python train.py --rope_base=10000.0 --init_std_qkv=0.0625 --init_std_up=0.0625 --train_tokens=117900000
Each number is 500 + 50 x the weight over its row's rms, rounded and kept within 0 to 999. Layers, rows and columns count from 0. Numbers have three digits each. The size before them is the row's rms in percent of the matrix's.

# layer 5 MLP gate, 192x64, rms 0.215, rows 0-42, columns 0-63
094:596467481495553586484500439522433513526477486451494466467522462546513555490428528437417510555412461521511614528493455622537526445427560484539473458465584428504468477601561458506474474457473444
100:555503499524457505550468512499422425577626512445572452516506496522464519398474596503487421583553562472485597447548503482537469461426455466585522590481498546469491507513475588546470481521474557
106:454547576583442504508408575451451563553503557440451540535489554484426515568470470603411498486491469504509517452490467541500490437543513420450508499465535489544551416498525489353521498488432437
105:476486524549442429476498479512429532391502529412441489542555449528561449456556476519490505514459538471526488480531536430417412497585531463552525455459484438466549535394610448587544457562542478
092:541381483471455508425480481476476490445512547495504549535489444542523488484488450490491493462526624507552521407576475416521360561532484506469459479507532527513457525424616522504597413493465544
084:594486518522466522536458440586492379507566595442607451510527496441499474466512534493503547555416475549399565491527497513502547475461424500548568462631535475507486453442526539445462504478496509
101:569515544470557497486560468554504429472485495532449578569487578427444591464417549463456561579564593509537523502482469584560437501531507446425558558478455544586453441531518439553500516466493518
103:547559506474472435470514552438484517509465518477535443610473577439400620504491469478479577478408516541592427521501531435509507461504525483493519527549556539507534443504431574520365492565504522
085:438401566508403535373470478519544410506439470505457509508544545471554544584434533543464481456461546564537449567535423506481501512490541467487525594443512514525454471454467521415562512406461474
101:569484498469512449468497478444479505481550485406503507637577523502504569520458390457523492414372482544510453526513430474508556627524416532498522466459555532508471427438493492493563512496551499
107:515495512452381492470460414494453553461565495431486588497477517516531529524484461546503381501486491478519477467556509508402492422464407502438528388609556480472495490491479483574566555526484409
091:525568527507476498564468608537519478603455491550439589489606430512538483609443419556494427435488537523543533487505425582451511510516474479524494439458539568520539497522492517391458500490436531
102:393470577575548619455449482560485445533522510495485423453527524520473473474424512468518493508492479449391483509548462480476565487374515497485578536445522481472603433578553457520574520538498502
113:557561511442444503527458442527535435452532475535593490553557519528532520463429451422511552556587468438515436443464481521463525527515521500480447550360501486559589503542569522451447406413497498
089:461480559445549525507509515434507495539530515547501546395522524529414553426512492554405553423398484494502478482555442463456472564568480430559431478464434526445563568516432481466467476529552387
112:454507548513556447502487440586559491542520536467516554560561603463482540518542551471478485548351507586531452555473584557477469503499491557489531470562562445550540524435498550543556445508450606
100:477482481503523489516509491426484454465560517484592581519519581492611583443495536501391473518421568528502338472489515492423450448440455486470520458516522457577508574477471475492458459422482484
092:526418540473535569406508575562559431457537444613515542542542501538542607530495412573416516503473502516588552420427468533487521505541465544503489409481482518549484459515543525475555517435517536
086:516520517496509536521461526462493327548547498464502415456507452521578483501510418521463553465529614520480455473436456535507484516489482486546471624499528482532349464502563485475459466566436477
107:540496500503592539485493449456534527506561498503479516556514648558459577514494426458498551473430465574569481501583525460505529477462418574498552482542569493539495479432454432400517576528512595
088:462515519642471574447536537454521502524511507447398485533476555536595484446511464535512473555500553493456498539540526429559481418391496454523501474562580482523498520515364526470533527564415493
102:542475522623441511515534522568426490446501494441363552547486445414568580433459466417485477542406555499476491577469417517469502558518533520527467524557490576526507530485539460487533453436527486
097:482524404491539538599417472410437442585474482512470509393436562494578534417472540590438479508482519575438495440563497433491485534486523540509521458535472491536468494603516483505589496564507499
108:547389582526447554441495499478498553490613482630525581538550528532465484477450509449497489485453524505522545473484585484490448437564444501576626463525517515461547521418468465545496577504459481
090:492491586573480408513489535580558529395473459573472471536586425459497550477473473509519508476502562469451497512473539471483424428480605590532446426485498481606566541563469464516552536446546508
094:547533462579519455534591522576503422486490513452451529478465475578517562482520517549524473474449509475355532595423531397511470488533493495554526563542401437442494547506563509492538486441407502
095:476541490515502458519523523479520469513499564467520473530505508441411521471585543494411413474502399534454473509505575321522516474539563433588467537570496483525487529399531529459604454513494490
088:537479498535442514463414527424466525459516508512544456437434562490443462479522533494489419573544463470407478444531514448430436463515520479356554559493522435526530485520493421525518581534548372
115:625435404527483484495511508374444571479530504574570547512476537459534512454455515527529412456534488565531464479534539529545403496600454488517561553467547490476509512472478503489531600553560425
103:467610502492501572522524519501587408544580624443452525557535461517466545491520467519508539580532528409529466452477513518479467513484497583524495469512470482598484504570529606411517446431503430
097:512530503547605512533548447502459503616488405548479507547434549508514484544517526589424504532451512467544419561544609546533591440456487472525523504506582441467474547456497537542416446463432534
091:485505452548572577511480414558491455457555522517505518510639466451426436437419535486573510480480527414495507465423511485518459552506438479583539538520494497640511527514463471438516528444470585
097:546475432551504502537611495516428505533488404423465557416477533459459541470531414385488502561526613603440444505488499467421487515535556491559475453551546542518531563551457483504489515533455473
099:489585536475500530486511420513388467515535427495517514487496527543450448522497515396531552550502552538538457425454473428475427568502500557463509423394587551493497505589545550493453596516502408
085:482525446462486468491478565560434506556484491519404496570571549548398482510459443495365491450504580513460513483545570578432529562580453509527565474476533530445512449471587499474555500444525585
098:456621462584479513551472485460532423406458619460461480512521492432501573620530462496461450479415441524517512485533443480560504495463444429525507476431432453474476525501520553481500492528387477
086:509519552451515526513424439529428497479457411478546502576497564468538495558513466506495418413506635461510449437590457501572498523478474487556443589538503470547501443414469461439541533521501604
128:498484478463499476461491643488524458504609442519536491535387543492493600467480475521457613480512483430507442478515466479606502464499551507401446460583523548576515497437530505573514540461513453
104:526547467435467496570521518575567421485517540497563436530487559467470522550474533591443496536375492470469465430422478544430591464541521527425463577467527520519521561376520485465535511460472434
094:501448574477429588485460439574457478459514419499457411466486543476525505520461423469492437493538509442493534470544534485484609490458485538519376477596474448599514456446443552592458517487449520
095:442546505443522510446592441484552417519546467453513527520470443612495576464449502393429513572428489413494492468561457540472482558516524527551441516451596507411501522467528491485505449607480470
091:520470456483451407512475475476437526539494498401463538475517451494434513501504485578377529481532421500434529540477497537550458627469445445459538558586571460467556564467503434471472424505585544
108:518435409437569467509372558490409452417561479464516503569457470454493533503494514487507449454525427476449568492411555614456527529583492531503548554515541486466564550514487474497466573494512423